Each number is 128 + 24 x the weight over its row's rms, rounded and kept within 0 to 255. Layers, rows and columns count from 0. Numbers have three digits each. The size before them is the row's rms in percent of the matrix's.

# layer 4 MLP up, 1024x384, rms 0.174, rows 269-362, columns 48-95
104:108095124159159164112132140146151131129107129068159156127099112113107116123156130161126106168107143111120131112123121103097096075139133143129165
097:100153159146087132139119152146091134108144135128122117176117172161162155115149103126118124123171126140132140159138144140118136172102137120128127
097:139128151141132159124146115099124122108166132151154087140152094149066153152135149130126103120170110187149144125066142153163127110136109149110132
114:154132086154099104140160138117122145122130133175087101141187123107114099094119109093154118147154143128164118162120088123134142131123133123197131
102:139127101132113140102157128118141120100133106132140140134151118143141097151141177140083162162117113089151148144149125155146068176131163140137138
096:135153131080143175094146189135157141131116115118170146135131105123138168104128182138139131118105153125162118099118112138142115109120146113132102
108:111125148155153154130134088072080134119131148141141119143122160149152082128114103126133109134131132128113116152151145094121172163132161152100119
107:150145165129148141150116190128108163109128090107103162117116137123136136135105108098151141172123141167109154104122104124121157118148152146155178
104:083122139136134165157179123120134090107131110156144122136163145128114145093142121119120143134097137126110143135119137122134130121124139117158161
099:151131098106123109132139095133093158155107083107148139127132127130118104145151108119105148108141099133113119165133132106150137126075101143119158
099:131128120127151138105111147156091086133149129108147111108135090128152112154147091119118113110138116147123085156150096152122175128133140111090116
099:104131120084126120134133133128138111148139137105177166078111145166139144107106153156172145130139126077141156106135145171098128098125133123111140
093:103091090126131137175136168138114113147106144150119084114141095152110160134121093138116166128097119100146131158123122135103106139122096111168126
090:109111109117102118140140117122121121110094152091122146133122125187133142148130104141137136153125137181131101119100095112133149103102087136106137
092:078123129139121109128165123132157117160131153159128135125106127138174160170096174120103124109117115172155126125119112152139150134139151134128115
119:114136143125131177152080066164132147109144134110148117140144156093160113106099116175080099136132159111140130103149137142116148147114170141131122
105:187149135134078182106117174159131151150117084153104188132130143141160084168133135091127149129116152132100124159130158108141141096101114121138149
097:123129095118108156106104109116174168139166116122086147126144107142158165080159143141107146149103111096123182134143115111142132133130093111119169
094:168099165117136154134122113118093187141094163119133132148132128138141134093154134118132106109139109108155161120103146110108148116121146144147142
105:126090101130116146143079118114147165118152098129109115174125117119167156152062127130116149121150144146143107160152117142125108128171167142181075
105:121118150109115074135105127101179129131129139114124108132134125140162123143127127117142141127133145142118127083075105146112103133138132149103157
090:098154119128127114115126117135108123123132134132149116141161107148126118132097107132161139120134116152125148084131108120128094117140120142117126
102:121073066128142161133138124133116130097156141137156138158138121115156148120162125137139137156132174130112130105132120137144145145130157110130076
095:083136080127138163117148132111155126091138130103134152125099105153124146160106121125090103142155129110156138113118117141102142142133148098140183
098:137153116168138120163119158125136170141163127073167115135154129101152105156085106086108160132134122111139058129121169145175122109138132131098135
094:144104137114104141133113101153154096123144138147125155138142111116087159138117109132136138121108121131119141108105168144136134108139134124095131
094:113124116208115126117144094153119160096169145132149166167147155105121155133120132125177137099109128132160163094158121182100105143171126085124097
098:092085133144143144105134089139107133155135147125137133111101140136172112111131130075091206139142145137155143142133117122109149150176136155117133
099:164168095118085151126117138141140122082105147118125092143186103088130111105145136165126115134135148120143138125128113109091136111117142132119125
101:126180105125095147092155108120113084121092140158130177119081128103162153122123088094102139194108115138111149124152109174141149115095124155133139
093:087078115171153145116159105132119114081061154166135125117127130115118077148142151126119133179142132166156119100156169118153147132128137122107058
103:117138137102186161119134178153128126093089130093154152121086119116126149153127109143130124118150117125072115111122129123164064172170140110140099
105:096165103152149132175130157131154143139155172125135130133129139101157146108155101074093119137118134139123062113179129130075103116121122110138159
093:152182090124140159118106122092158127147085176089086103080122081151156134114088160140169123130085162111108113152154137115121132130109138117108124
097:093128092156110117121173106148119169136137120090110129108135130134113150095086177133116144113128135137152148159138134145169112155117143147092155
097:154106096126096125117165125132208140135143135140112095124114150105116154127132125093114126088168144133141161120132100108138156107135105148137116
097:097112167137186130086115139153134164123101106131137101125115169130097071114110131130141118111096132103125120154160130112123156128124141130128143
092:101149134111172162131088135115132174119117105150115129116115111113128118145086137133146132170121118094125138143110137123134122095113100128121092
108:149137110122123166118143127131106122125118068153113141172114122064148111113151141155111139115155123127092141074136121167148117108160134118157060
105:151153102135133135142132172147121122127142165140124109171138150097080129123130148173149127141129106137076163146158158122174117145134144082155130
099:139137130096116162110134134136144137131097115156104152109114140126175110137092112143180176116136126128135139150126130128155074132154151138124123
098:115168098127088163128117137129111135157153163097135151146109106093168144114128114103122164128127120126056137151157127188112129129132112110082124
099:160194150141128112123170124152153125147124143120063148131167094112120144111166159133135134147099107135112143114146106111142092142127144151122147
101:188166101168101177114117159140130136130116118111111121118118108124112110124145117138124152116107132112129153093139122129137158115110078121160151
088:094081129121107144115125124127145148106123175136120112122100120117121127082148120153130138110155128142113099110141149141152111135150150123121091
099:155102123155139126169136124120139147123114091108125110085126161113145143112141110115118162161133136151125128127139123103155202098097184091125176
090:128115110112117140146083141132127106128119115119157114109122123119147161093160113139128146089136157137151129108128120167082167113148205127097128
100:102155082118145112108104111119161096141118100156121120126111156148127107112147118152152120113142103131110094169114156124127149113135140150092125
110:127145125086099073134145087114091104142122136146135146146117092100162089165130167114118110131156116159142145186159096116138102072101123138172156
099:126119129119117094086124137090125161167067106158164162174133113146112126149164122120145146116121134142157150137181126162112118120182088121123121
104:118094130138123130122084145097139118141127113097155133129144119111125139113127144122118115125105161134118102135074137110136136140105113115133084
102:114131149162150148110132119129136138135127155138156116069110142099156103138123103101149119097121109102112133141117098122114106125108125160148099
098:167095144088108115134117127126142136118131129096160102186092126131128150129115141123127134154172104142119152151109134112122095151114070140138113
107:096105104149150132085049149111127135164118098102101108128142141120131127146123098106184137140098115179140126135158139100099107136112157139120134
102:150161149152136127113128127164151075139096122142134120097090084115105151151117091138131136121146121158147153116158147108144126130163115105140126
100:139155163134119136151153137118129111148145105142140131121120154103111133098151126191093081171088129165120116096131124147117125111139121147146151
100:142139125159124093122121131158121135151155090136130140116139167137096125140156079145165127108110130144140191125094122138142144103123109121113113
090:130080132143102100123119076110153141212137170157159137157144138141093124098144116145173103107167165141106096128132128182123141172121124134125129
100:145098129106077148116152107100127130099139093120123163134100167136138136119126122118149133072114080121077141148181129122100144132123142161158111
113:123109108157144144121146172114142118136163153121077171121136117173103153131089108131119125102112162159095148111112149138128156104106114128105102
093:157116096129133103157121163128109095102116118084103150101108146143104136130130126154119120059118154143137137139162157089179100116104103103123105
099:105123138086140138114153067106110104152134159134141098139163165133114110156132139131073144094153132136123119131167147146124137121063125107102122
093:121130136089125107085140153146157139117146123133101093108117136138146135127081126117164144139124071084176097130138105148114143152095099113114116
105:127116152173105098154120121105122090112113109131125125137138150145179179128177113154120126161105106123133136157099105126119148134147108138114130
105:108092096108132104147129124134124122099111158112110098131084126156088140112122148115146108132125153106161137135143103110111119119132168066154136
097:137102142064109104136120102095121135047128134130103099094155161144150112105161157092137106153133152110144101133132149100106099150099116162135138
099:123114101089099141139102120143129170117138146146121134132131137136109119115098156160117106125154174102107105103143143131112107073100111050100159
098:179147118073143107117113145129164163126103170111113126119136140095172086113162143093173143124097091116104072149123095136111165132116138173115107
097:131143160149124120100082133141114083156123155083149131071132122131148132164169138110139112148157165111090134096157121089138122138130166166155140
100:136139112107139138131077147111170154125159131089127132078156144104124132095157136133162162117139129142145161096096110133140136063143130165120140
100:178128090120118144139126151136149106136144120088150116097124129127147110118120109108159143164125100130096106169147118159110099113161107053140134
099:173118130127143110136109100140095158134132145118104123127156116125145103102076157114093136130117113116108134150140098119121092120136141114107179
100:150141178153142114162072160139156142119141097182131142123130160102103159110141154118123157132147140125087090149164109147126105171113119110095114
100:136113124161148122111118129129132080107125178106122138104138124167151134067139123119108105166119100058140135110146118102077112127111134152126110
090:103175156185137092143072127098094136166146121110127134168107140117141152121128104161070130095163130131141123143114115122156129123099128161128125
094:141129110112147144153108156108109091107141118172145162149132071141107192101126129107126096079153114100112093100160136167144147123130134168108087
102:107152111103152098116088161145149159097136152131116079153130144113116110162140120152104137150103128191114143104113083096159146131139133122114121
104:144122131113165126133147093160130108123157121108163118136129107158105174127105137140132116118137110146128119122111147146133137096129095117131120
103:126135092104144111106167133141150100166123135151108096164110066114084162100129088109120136122100101122150111135126102106135144095102122145152125
098:137160079088085088127073090135127118117129143166172166099098150105098150120144079124107177132157144107166188129131098165116080126142151110123154
095:120110129130082098133145103120127116126144079093127120143138145136118137124114130076122142126089099098091156130130126157163105117138138109105111
098:154135113125143064104108096163146148128165140070112152137148083106157151139101111099163142101100144109144153150123130134117048135173125109126154
101:165116095148146114123154147099105090103154115078120123176121108143193139085082127147126121117117137138161135144149138150138111123100088087119143
093:126135164152057093155116137144140109122102141110119129134165117083125137093132167118118131127142108115129161100162119140096140117139165135143118
096:094113094137118159078137104134111132116121145118126139119148164123103128158136134117109152184123146099164147110136150111133147106150073124128136
094:120151168129119126159104174150162181163144105145125137092153137183149087138117088127090146101114125159115127123144137100101093176106130138144148
101:117103104091147133120131093104132137115095124142117150117104148159118147118129076149111127137132152135084124132107156122136100112122174138159121
102:108105153147129120142160108132100111093109129138115084145117127103172139141131140170165137124155117148129094131154124131138087105128112143092134
097:075103143122128191114096131172141120138083141187129101129142089128125122158157148154159087140169112143156109141140078147131135165157100156129060
095:109114122171143090130096148130165116133150134123089166154118166113089134104152127117119145143112118150137130105118122149115154117086113114165114
099:155082154155124149107121115137163126104088093129156094097138158136160083114162113108144094127102123137138107102159132130111125088170130131138116
102:134116113101097123146156124126134125116095130102207131151091147130162107167142091118127162122103123115105136115090133126123080160177106118124086
099:150106150102135156127116088111123136152118182105101131116152171156127141136132120142121165148112105078159131113135098101116154138118110123170131
098:179113122144148104127129140117139121133132140156105123102154142154128141111149178089165148144104110094123111128121093181116114173156127153145127
# layer 4 MLP down (transposed), 1024x384, rms 0.153, rows 269-362, columns 48-95
106:135110137162136129137106104131073142116107125102087114141109122126164136117162096166115084107127122113161088125137137165148106131114144138113141
101:127127110101089171125151101132096122144093127094135121143145127120117118090085154104143081142138125125111137128142169120111155140170130086143121
105:160118111144145137107125154115159127125153144134148130113126124146113155158112133121105091121156141134130128144093157149123104074093112136112146
104:112146102107130097172098130152114138122151097146109132159160154127133121150129136131131130138144122136153137163137128143102149082106116123105122
099:130106133103144129135099123128082083167150102128117117097101131097104126118124112136109080174104149153136122153139095176162146129152107134144089
098:158107128121132119123140118097119120097148101128126134158097080098145129148085126153140169124142122164128137126113136145145171128124145116105152
108:132161162122132139140095138123087123118172132114056104161125159095143111090058107101121092128166064128113126139130167146173172156095165126118128
098:052154133121126135126152128171098146137118098129097083118134121109117102137129137123135120119137137145132168150114188101120130084165161120134120
101:135147128112142137159166144083119166126122151100098128158116120132133116049147095165115092122155128130130164112120116154143140121108090155118112
098:127160123149098117160142104133138144135079123116102125146147103103082125099129160142093130165103141100140126126127103118124119150144106139163119
101:105157109166128125121091140114139100160105128110126114125135151130116105108125134138105136110113139134122087143099110108152110146126148164128081
101:150136127106111169099150070123149141168150127154133141081118164095100115150117119147142122130165142127124191140093092127119089136132089112142128
100:157106127133118116145143115153074152107154126121116144130099110159109120152136126154111102057137090177155136143107158126147125135127115104154150
095:088122115127140156105130142119137129103166138152147114144131188086172140138164123127093115154172114091130125084105148123141139052115134179168161
090:109122160132172172180206131134152088121143146133140136148089121159155118130125128111111112149136148180140121144121122138178116115116129096097100
109:165149126203155148121114128122141153156138127127120142127128135115161119126144170162158121133155122147068120158138105130107102155150136135114114
102:084130089145126118124144140157084162118094116189094151092110126097179123129112117122118125141130150141094104148164094131137118113137145091117118
099:114141104168123107128125138131118136159161136092138136149107156120134132100083088125138148106114093129092189116138081116117103126089126139121139
102:124130152143149142102153157145077099105078131148119132100122153145103119115189129091155115115128128120118102144143151145105183127112107142143127
104:078081116141125080105117136149139116075124125095124123123121056105165105092146152112082141157104124099151103138093122097153112126112169155167117
103:118166164151168142134127103121111160127087112117099124179141122133095119118129101177094148138111142128115150123124143130130079101089126132127169
097:142134114129112125146128111103150135105098119104109174109096157154104123132112072132128137118112142147115140164130114161145122133102132138142139
101:131105136120171105134137129150158096103130108096116156157147046099109125085148126161124160107093090122145140141144108136085111149126139102125150
099:165149093152174129130159097124137136138116124126117146150135145104109107141121105128088142126158101130179101134156096132186123117133144137144105
105:133155116156116137116163107113121162167110120138126118150155154120117095131132104135100094106116146146139118119152096153131143111121144131169119
108:142170109179152137123139137134174124103104137184157172078148144156116114142129114143142084117113107163081158153134144148104122098152116115118154
096:177145134143116088127097111138108066109123140158120156148147121106151124135150148146151134162111112117160161149151083134138163109133124139082127
090:151120111148163095118121136146160144164098152094144117121114213133153134077111132146148122127097093106119108121120171105145094098121147120119130
101:106133116126134125130155144150134182094103141187145121162124098103133105126130149122152120103168125172166114113110120056146170102178137145119147
102:110101116142145136160107149174126051111152113133132152165103115111119119123104133123093119101122137100104124104102089113133118125106129098100157
100:151115121167147146106105126147126149159124121129114156113120113108135137113125129096148122146126133145143084137150119109107142122150124154119137
102:129107163142135104143144107127085110152082115094102143167133121151156142102093088085144118134143133137110137114158126139139163132133151104116088
108:095172102138136134103108098078100094139130141098132142142122153111152114134169112189088144126107093131153126144148112098123122104115126139101144
098:127138136133118129084128141121109119146133153162145137142102211121128145109154161089125128138107149143086096116111143124102154154105086124162136
109:133140105127105105075160119091104102102143093098107134161123057123138141167158123159104126156132129119105143102154142105129139134126121172167161
096:163088133161161096093100097173125145144116114135125181182123157111116112129157131150140156106145128104116125143116071114126129100128127129147135
102:128123156152141151142143096115135118111131101150140099129122164157111109092119157143130147087095108138144136166119087107092117125124162135137130
104:094155157142178110177107140122120168129095099136102125133137147150164170120086115085159151115128127059141083084136093123094171130136106136093143
097:139092153140110145132106159147144134152109095163114153140088140109081110144127129114154105107121132148130154160096153117148131125112150103137098
104:130143121125139114126187115125150123151121128116111093138133093112112123132131122133143104156117131132149139138144124140151099172109183127144120
096:132095078104123138126129132141135119136134112103153083128157053170130120174154139170126128154084127138144139130090131097134069108134135139160100
101:103121142133126122134200153106152170126121099145141120106133101151129128108152144151163153129128138134103165121145123135112113110095118120123092
102:131093137127136157088113089114119105114136088164169134096138117163115143140134113126100116150155129071156141096126090096163181125129161151107164
101:061082125184111133165126127148088111146103136137147099138113122128175069094173143131145101136094129161126117172142119154125146129129094142149096
094:106087113130105133132133122161145118124134101133150120123108105111106124122159098095122130180129136139090164100171113098088125167149088123172118
095:095098148125175184124153119132175133137174168123122130135139102111137105161134129081086095134141152128147086164126129145108147142124103171156110
097:160078139118087107128104177132123104104124111123135101121113181110156127154110120135144146127187098142098127122099155140164114151125129157154074
105:168113148128112088139130113156138141143120090128157100168152167076133077141104071111175133107143110128118149111142085130140171113158151164087137
102:139119117152115110117179129089134127098163136149132169130104143141109143103153089142133147139186108113153096132187138155153129138066134117122119
103:125108143113104120143084128115112102124148142106144096137114125109130152103105183125116111104098145077110103116121135163157065130122103148143167
103:118156116168161120116148137119133163148090141111151126104144119123138108156149124125117084102165180130146123167092173133135101126145113161153135
096:112161124112142141191139082146104117099142115095127099169108145186140153124131109133092146109126138101141091136129168146129119150141162086158150
098:132134143109173116110084128141121094158158105114118114111123107149119116141102138135112149115137124156120143064096165081143067120108113159111186
097:086121072136133117117132100126120148123116094106135121124134103151138151117131166119138160133129127082139131122107193152120105116133117131151130
101:107144135151117163107076123106151166107126142174160127113130063125145102102122133101179153100115081109109155129137145149152142135145122079146139
100:082143120167070098149110121131156124081150117097125132153122157127127106130146141117191110172115087093128085114123106109070133135146111126134131
099:097102102154114183125117146115144118135132111149086150197140141124093093137116127107126139113142101150152076125119122141146148142165134103135128
098:161160157122107119141121167138150139080110160119117132161076116123143123124142089107104102155082152149124121132143144120131115140153160138120110
102:091098092136119149142159142128172122164129148134123130143128124125131091132128133141173096122167093165140158150125117113137140134128105165077164
099:120128093165137140142131093138097118074134162140151151177107121101113149128086139070133137139145164088134167122099138148148122162118107140143107
099:124185094148137093063087142132123142108130129126093199122120113120125136134128113120120139157131127156098110111170133141144127102173133129114093
098:151150135088180114124182079113073087130149126134148133131104106179126159129116106119144144138164135126119132162151175127121091125151148143120157
096:137145089150137112127107148155124149110119127145128141155124152159122100181121084120187110131122110128114119104146141122113106103111108152099129
100:087106166145175147127171145125128097133156131082108090168101130114156130114124162142160166158101133135152103139150150162099101102161105143120153
094:143158173097123119168158172127138112120110137104096128116096132136162124121138175124126137107115119143130178118103095110146159106121101100142115
099:126082143074125125109110110137100106078134110132125113157153127151108105152164130134157118139166147169128124135103161105122098110152155143132085
106:145119135174137158103075174095122135173108137112122110129128138135148128126108104076108154112147122123159172102133167135145086098129140142129128
097:118131116136143128104085157133130139162106184122148156121133150101165143130135115156109133090126126113098122147129123116117144126138141137119101
105:108117154120123119108100134123143120143115145127165130078137106108099149136161162113110090137131132105079129123090120119142087162155139119165136
094:099148134106091121134089143133122153157133062140183126149095182142130101103156101132128092137135065126110076079131169161124117173109091130144141
099:092150127136138127127090139172096111143131123122104160131147139082155092118161133135153122165130128135143125130108151100144137141135155134119119
104:160135135099075137168135158149171115191133145151157129091165146133128103128106126125084117104160139122141140136150110137092091180106146115162159
098:100177133117096121109137077102103107121170106129115153114080142115104138110097104138103116128181114128105151156135114127181142133111151125114130
099:120156168125089135096117124121111132140110120120129166111133122126171113103090142100150157133119150159053143138122119171126150143116129106135147
097:156183167143140145145114127132139152120138177109194143175103163100182143103125102135098153159190097113159123119123098107117149138109144146135124
093:120063147145104106139103152123117145092155094102133169136129098107121198113163134115167148181104151095120154119130098163162080129143116115114133
099:078165102065131149162074111171144154206117157103080137134130207144104136102143136140144111116139128132152121138121113124146132122156106103177099
101:110116122125118088158123130129102127084084129150125109130150122100061170162101150141122136129118140136121126157134106148161130097127146144110139
104:101157140116128148127139135070138147126142134149168134116096100124101111128127104102118117123126091136109103105130177132165140093149135105126114
100:106148113130102153125114125123139126125134151118114138128119093086110082153151121108097111140091137115142121133139112140128112139133114126115136
093:159117196127062123116145134099139099115117148181101129142133140126122134133094136164128112125171147170131161128168137168133123126106085136149123
101:131118122116143171150152079152133151125146122159141160129149148091147080132113066129087135171178171117093163125133159143140110128115136121116122
101:096080143102122159098136132169111129130150104150152134121128131094101122117117120122150130160088112101111105135110124089135120094172110110119141
101:138145093156104097156143135112122110129091118107142117128125158092131146153119129139109109150155109134141146099095174132097108161136145167088163
097:098163103116142142155136111104083101142124124150079119151116109146133132137112117131129099120145141125160179141153130150122132151106134157165099
097:119126108115151126147152101135167101123109159074122114132138055141189113128121067124147118129137123162099151119189119108119159151156112114129104
097:152147113114099139133091153173134108125102148113115125111127101155116111150112139153159117131099170133077117064149088128153135108101143138106154
100:141121181093122130084149190145167115142159110132134138129156109144068147086127151102133103154125126153116129134117127134101108155114105102155133
103:143121105178134130137123106091157112135104090119134119137082136084157130103134186107137103138163123141120125143134134145145095111096083141136102
098:086126093171101186110164112091112147122091138152118116140112156105092132162136178062138158144129089132130157151093117139116118067126120139124107
100:132102150151136109146145161145118115137127085128106120086139109116106114115141133099127174119156159117120161122107150126123129124086128156149130
105:167113144142119140094127124111120164169090130131103124119137085131165130166137109071106133124146125113121141165117091111099080157137112168123103
095:091134136124137110099114112115116185137123119091108098133139159133132123132098160109167131135150123109117088061131130093135124114112124115090140
103:127121100138100120155127142094119134100146167171145166082092138130090129131143120147123117120151171108104104081139133150173135106142104168144097
# layer 4 MLP gate, 1024x384, rms 0.172, rows 270-363, columns 48-95
094:132144134115105121121122128176134118129133146092147139126117155144147114129154110107125144132159136156126153124127128088155094157138153114115135
091:127124143113135090112141102121127115132155100179118109137143120133146146091131151101129080145144146150106090094149103077171148120143142169160132
109:132152097045137156122163122144126169119155112159111132119103152152180112120125132158127127136123128110149116150129169126145085139131114098140139
100:157119121100116154133134123133123142141128105082109125074080098152116140156156139155091163176130130127143087132109145148124140146128136102110093
099:145115112150087080108105144118130134113157144089165141104157152134124122143143144124118129119149125141127133147159140131156137131099149143173147
108:142128127084146082119108180127134135138139142115111134151150163087175146159142102097139164084066128103117175097146119134137102159149130112146137
108:072175137138150099099157110123138117137130153133153149118150085118141163077172129131131104131124115124126101186173160115171103149122114149116080
101:107120118123130091141125130148124096097113090134111101140099109149146109106116134127168106126162147108104104122127139093132158120127161104109135
096:153110110141129121142141140147112112065114081116120140138131102130132108124061111142150165144134178143134151121162170128108098107158131167135083
098:127078130131140141101148079126136097103163110109147130105155153101156109155142145101129098181106138134142175118129161127131107159165135078122169
099:178153135143121118105122148147098090160169106128111132137120151110166156138109125124138132153093136110148109124162168083131118077116113117161145
095:141144130134140144116096109094123139141126062127110152118095127147103100101128151111091143148124142142137119120148164153140139143166136136149117
095:179129113154159124098135097182146126129150135151092136115123099141116123103116137094125121112139095107099107102143159140131089129117133133153107
089:170090112103124132135090142139075143116125106115130161121163151156071086120161053132133144096140120081139121139131168113137088094131116069164133
111:170123143144105105131156142121103112110116123155113133115133095115114106128105122126114146089129135089145146121108099162149112123103070094182107
107:078162104155129116098164130100064142122125095140091114119145130113143120112141139133144089115134072111096087131123129119150110152171146112116132
096:119131113143141125128130110089136123150137159138143149141168102156144104116122148150094130128112130095130165153133165116153145104140077110143111
095:097147140126153139125127144148099145136102119098096140107106157147114120139136138168173104094160140107150129122120131102167148102094119116126168
106:128154106130115140105170136153080151146112138160152123148125117128112131138167101121109071125137148145174149118158144124176160091124142069127151
098:119101124121131193132109129160098130130144100163149133137140152146135116132151123125127123139112125156157146169136139111126129119103143098145070
093:141080140139138128082116141179147142168099151171137130132149093073134121111143155116120120115130122152123123110122120171156147113154083145149152
103:113139175121147114163136120136126136157105081090150142089117116108163059115137133129105163187136127127145118105157129110150098141100153094112174
098:154103131112134141135061157137112094108158140135197123119133092097146110156111161122161124150097154155078121160138148122159143110129117131127148
093:150131127125128103133099103135108116120124141155114145139125151142108126157130074094104147114124109145137164138150131137067114119167116106150113
097:121109145112105157157100128119134119141144136081161140082127082128142115121143100120112130126143137194153122143128128145119156134135132096168137
099:129180130129140113121131145103149155145153088112116168094144080140079141105121061138069165126136105179128110126098162106103099157127090107148146
097:133107101153140125143105106101144150155125147119132139120140135165147076167170149124109129137152116173126115119167099126128161161170146101150105
103:151095144085117192122150094124088133124176082130138134128135171158138130107144148181089152114162109142138121137104116135179097141113146154120164
101:080153107128124160137064111119083117150106122110137136125113158127098115140116081121157150157161150106131161143125080140147131145050129141139110
091:134160108145153111132134092148137119152112131148058138104160175110127114140128133133186077185167115122174084168126142086150127134148123146117145
103:125083165146138155116163157145126082168134168115203117125124129140146140109161152131124088112170154147124106118155112173124091132128133142120089
101:097169121116098083142183100121087145145140131141118095135117138120106114052136119119149114096109135178136114124140148123154120120143129126115122
095:167109147106127180125109089088130109110151124143165160103166136144131099111108107142146133088140099110156119159129124145117111135178125146142097
101:108102134130094098081155105116121161142139105135153082130124181137141104114138101068127108127157140119138136123173133131138135126115156139115119
098:137139120133124154103104127106084161105131117124155165126116140135110109108133147161107144106082149098124133144117114149121148125120134130107156
101:075165126118210109171090112092140147107179125118129139102128074156136110131093116148110104130190075128138108111132137106134135136104092142130125
094:116134128133083131097165144133108146168115127139097197150124113117151146133106111119064147144102112160122137135112072128145139101105144075155170
108:165109098121145147128172139103131132171152170087116118140124171123126132086100159134121133140133164119152072148131097149142125128154083130178100
101:096148122153165129128122092152152091140125149172096052126152151122134115132101121156140144086162127124122104097128128125154102164079136110113151
103:146133144142093155134130137124112165142149137158135119142137112128129130102140131137095113153151117142110133133113091162120167122131102166137122
101:123152104100177146084091124140142094141111131140138164127143142129097093128107136146101126140116158143127136136163147077130167126107171123116169
097:135153141129136153126108125156126138102121161143152161139146122201133122117126135143140106126136115156096119141155105091149108107132139145138119
102:085138162125116112129150172122170071137134126171079137105103128127120154137110122118126157148131118149119126145147163148094117111088114116131136
089:128126087146126145099134150159155149124131158135130174128133105142178143113101105148127128088118150106093141148140149144148125130095163156118147
101:111088084101079149102117180124137158097173116128152103119140115121128134126104152142113122099189162118087127112119131103180130111126113127157149
086:125132143104135123131107137155142117125132121142190130096175120130135159114122105129157130157123168120147142138150147152111156081122158154112126
101:135128118112167140097180146116111141153074131143107144120143108118140090172141138122132121121132137136145152147103147158123106079124141082140089
104:085154120137136128123115071098135133112120192125082103105173152085126130109141102128134142127162138112134163142165138143091102132113131131130167
102:087104157118138098108117145110096123162135118108133136141130164133054148095127149180133130139124141130123108143153123128117098124130133148120112
097:113155115172135098141127115140127083104158133160134109154128099115113161129159112121149131134123084125139103131113125114125122144157162153139122
106:115090131147108103142168143170121134118110122117128138113124122146142115137157140109096145098138138176150054125164160141137115139142134120118124
096:201100146107113123114103125142101139127133110152128101142140138116114163132118077193122147133170115116109115128112190134106088144122057150132151
104:134165135113148207113164135157127100143098150113138124171121144137108132113162163142087131128125142084188095112105146130161137127125157158103126
104:129107142144122178126139142128080135098146124148166140122142092156107117130114117134089100108126145123180151141169126128116067117175096145086140
105:086162119122131157130076133110095126131078172167139110124155156154095144104113164095145085192110145129119153148113114165126131130106198120100181
102:074112145102107143157095129125136127112129104141109122111107146177123102180104119118122111122115160155128126128109108136100161115125140143094162
094:116177104125140124143141139136136122115128106106109118113132140148098096099147130108120136143135113165125105115113129076126120098127156120185159
101:137068132177132111167096111104128103111081131189133126143161058162156087142140116118133118133127106136148124120145142115133133128099123110106114
107:112075111119149146106153137102126167176129124151149145183142080136131115102095130126152109136131141134142154103113134116149088130140130099125140
096:169066094153143113139129107179127134096106128147165147114124099154100133129137088142124126123118126142129158114135124090137079093080105161143154
102:113165144140106126159136080084088102163126093117078138143137140113109089149135129156152118128121125128122163138164156147136105091119123123131198
095:153174073140107125086138122127095097100134121088148110158137126135137170133125109133125161161123093117097108136091174122101150098126101101133098
106:153132129169147137147121108108112126108084131114103132138112125127151140095119173128171096115129119139160174117131165121132152162133115128126173
104:087113176119145151125127142148111112088165130118142134089122110112122109168138160129120160110108140142150100152134143084113097155113184134158116
093:095118121121166142106178108143125106120180119123102117118117149090121107137134101149120074138123123098160127134128132116170159119148122131192132
104:103139120122102136105136151118157135132078092104138139141135105095137116133183117144128125120101191157099162136134176126112157131157128128178127
096:122077142103083124130145125150102131110128124132130116113148099142089156168147175160140139150106125132182080194159149174085132117131164122108110
097:130146110151123145104116167132100100153118100124124157093128181146119103162141080124127123128143109156071126128126122146140160132073110132144112
099:118175076120142150135149153163107115124139122156164096081144096178132120151123180129175156113151126132133115130124180125115115151160139154124125
097:134185089133133150109104114138111145094128120080129140165146093122143138148117120134160107091115120130144134140121139101121082101115139146121102
100:139110153133125125131160104184114164157114115103097142115114125124137117133164126132149139104102156091127155112094134152124139114138133153110101
098:129147149149128091118133114132164117137114144090123143068147112107139172112137121109139100110152157156098142146095142114147091180146140082120147
099:121122163132154119111148124126142136161119125110120130147124118137126112101155134173098138073168089078157116144116157159102120152193180139146128
100:096174144158115095112116125098091128178097121134130125193095151148147141139124133185103150102138142150138123130152128111144125116125134134145104
096:159107112125133127171126154089129129139149140153151117129130114135109098126155118122123107126166071101122116139129113142167129136128150110103129
106:135096139112101149090124099101111122097162121136130116082111105155101118130128154131130069128096138106114147148104097142117151144131155181147141
105:145175129109087110119111144113125119119117094100188147110166083137121112160111159131097134147079097170083132124163140120167127139115146100145168
105:153115147150145130166117082111174131154160117170156112095152107140090128134099114132131126155106126139101161194164133123113107102164159102126141
098:117145097100111178141100152152129112139152154128147126117105119102077142121134109139121154101189166084165158112144077153148097140160108064115147
093:093107121106145113105143113197103128121107130153128122134122126121161136106165170123172130130180153140125122116160129133104167139107116130078141
105:061138123120119106174112114156175139079103112105117152106159103155132134122133176087172138112152092166127156155101128159103122143161098114111145
098:144124115111111165143128191126127120150104102088137131124163104117125157149143122108102109144105147118124104147130113115131148092182112119116138
096:123088156189102085159134165164143133128124084126111132129163116112123107127154174137081117131138131101114148150156136123160120115125152128142180
095:112092134099117111168153148143088111126170141146131083135147110128116156136156163131130136140127173121124131117101134105116092163163149136119112
101:130153131132142126137144133111139107137142107135152160151089095104153137151132129135146145094155109172157104148072136119152115145093136155121113
107:095110140061115133116136111136137086090109098139149158118097136157114081120111136122107114101158150145138162115103137105173106128072147119158078
105:115136128109146120097133134154146092114144095101107130134140133159083135152108124124097130098108135116120147162103108162141113125132117123151132
094:099150144108143106121139181131086127124112106113128148185128131152160100058125169152128149129125140099120127163067121142114120089102114145139147
094:132127126107162152121142153144126147133121119108117135137146134126125088157208154104108143117149188134113104119135111128116126160115078120102111
095:150158135155139122128166114131103084139104152134138109154130106141110113152155126124135119114139110137123152150137153112140119150134126104137075
098:117123115102162103100144126140100113126151134081146090136121123134127106087095114167158132151104146144125130173160139127088130127098186128131167
094:171120145110114111108157091127078132141119181112118106161138143107135107157146174142154110153111143092188152135105131091119160122146151121126132
101:116113128108158138119103088118128147132097102175109094142156078148153104136131163120072138097129151149158146168141094135135142145144113144087123
100:130133139129138194116128197117106127139108129083126131138119115123116113137136099127112127161155172116140135128099165126173135116122125102089166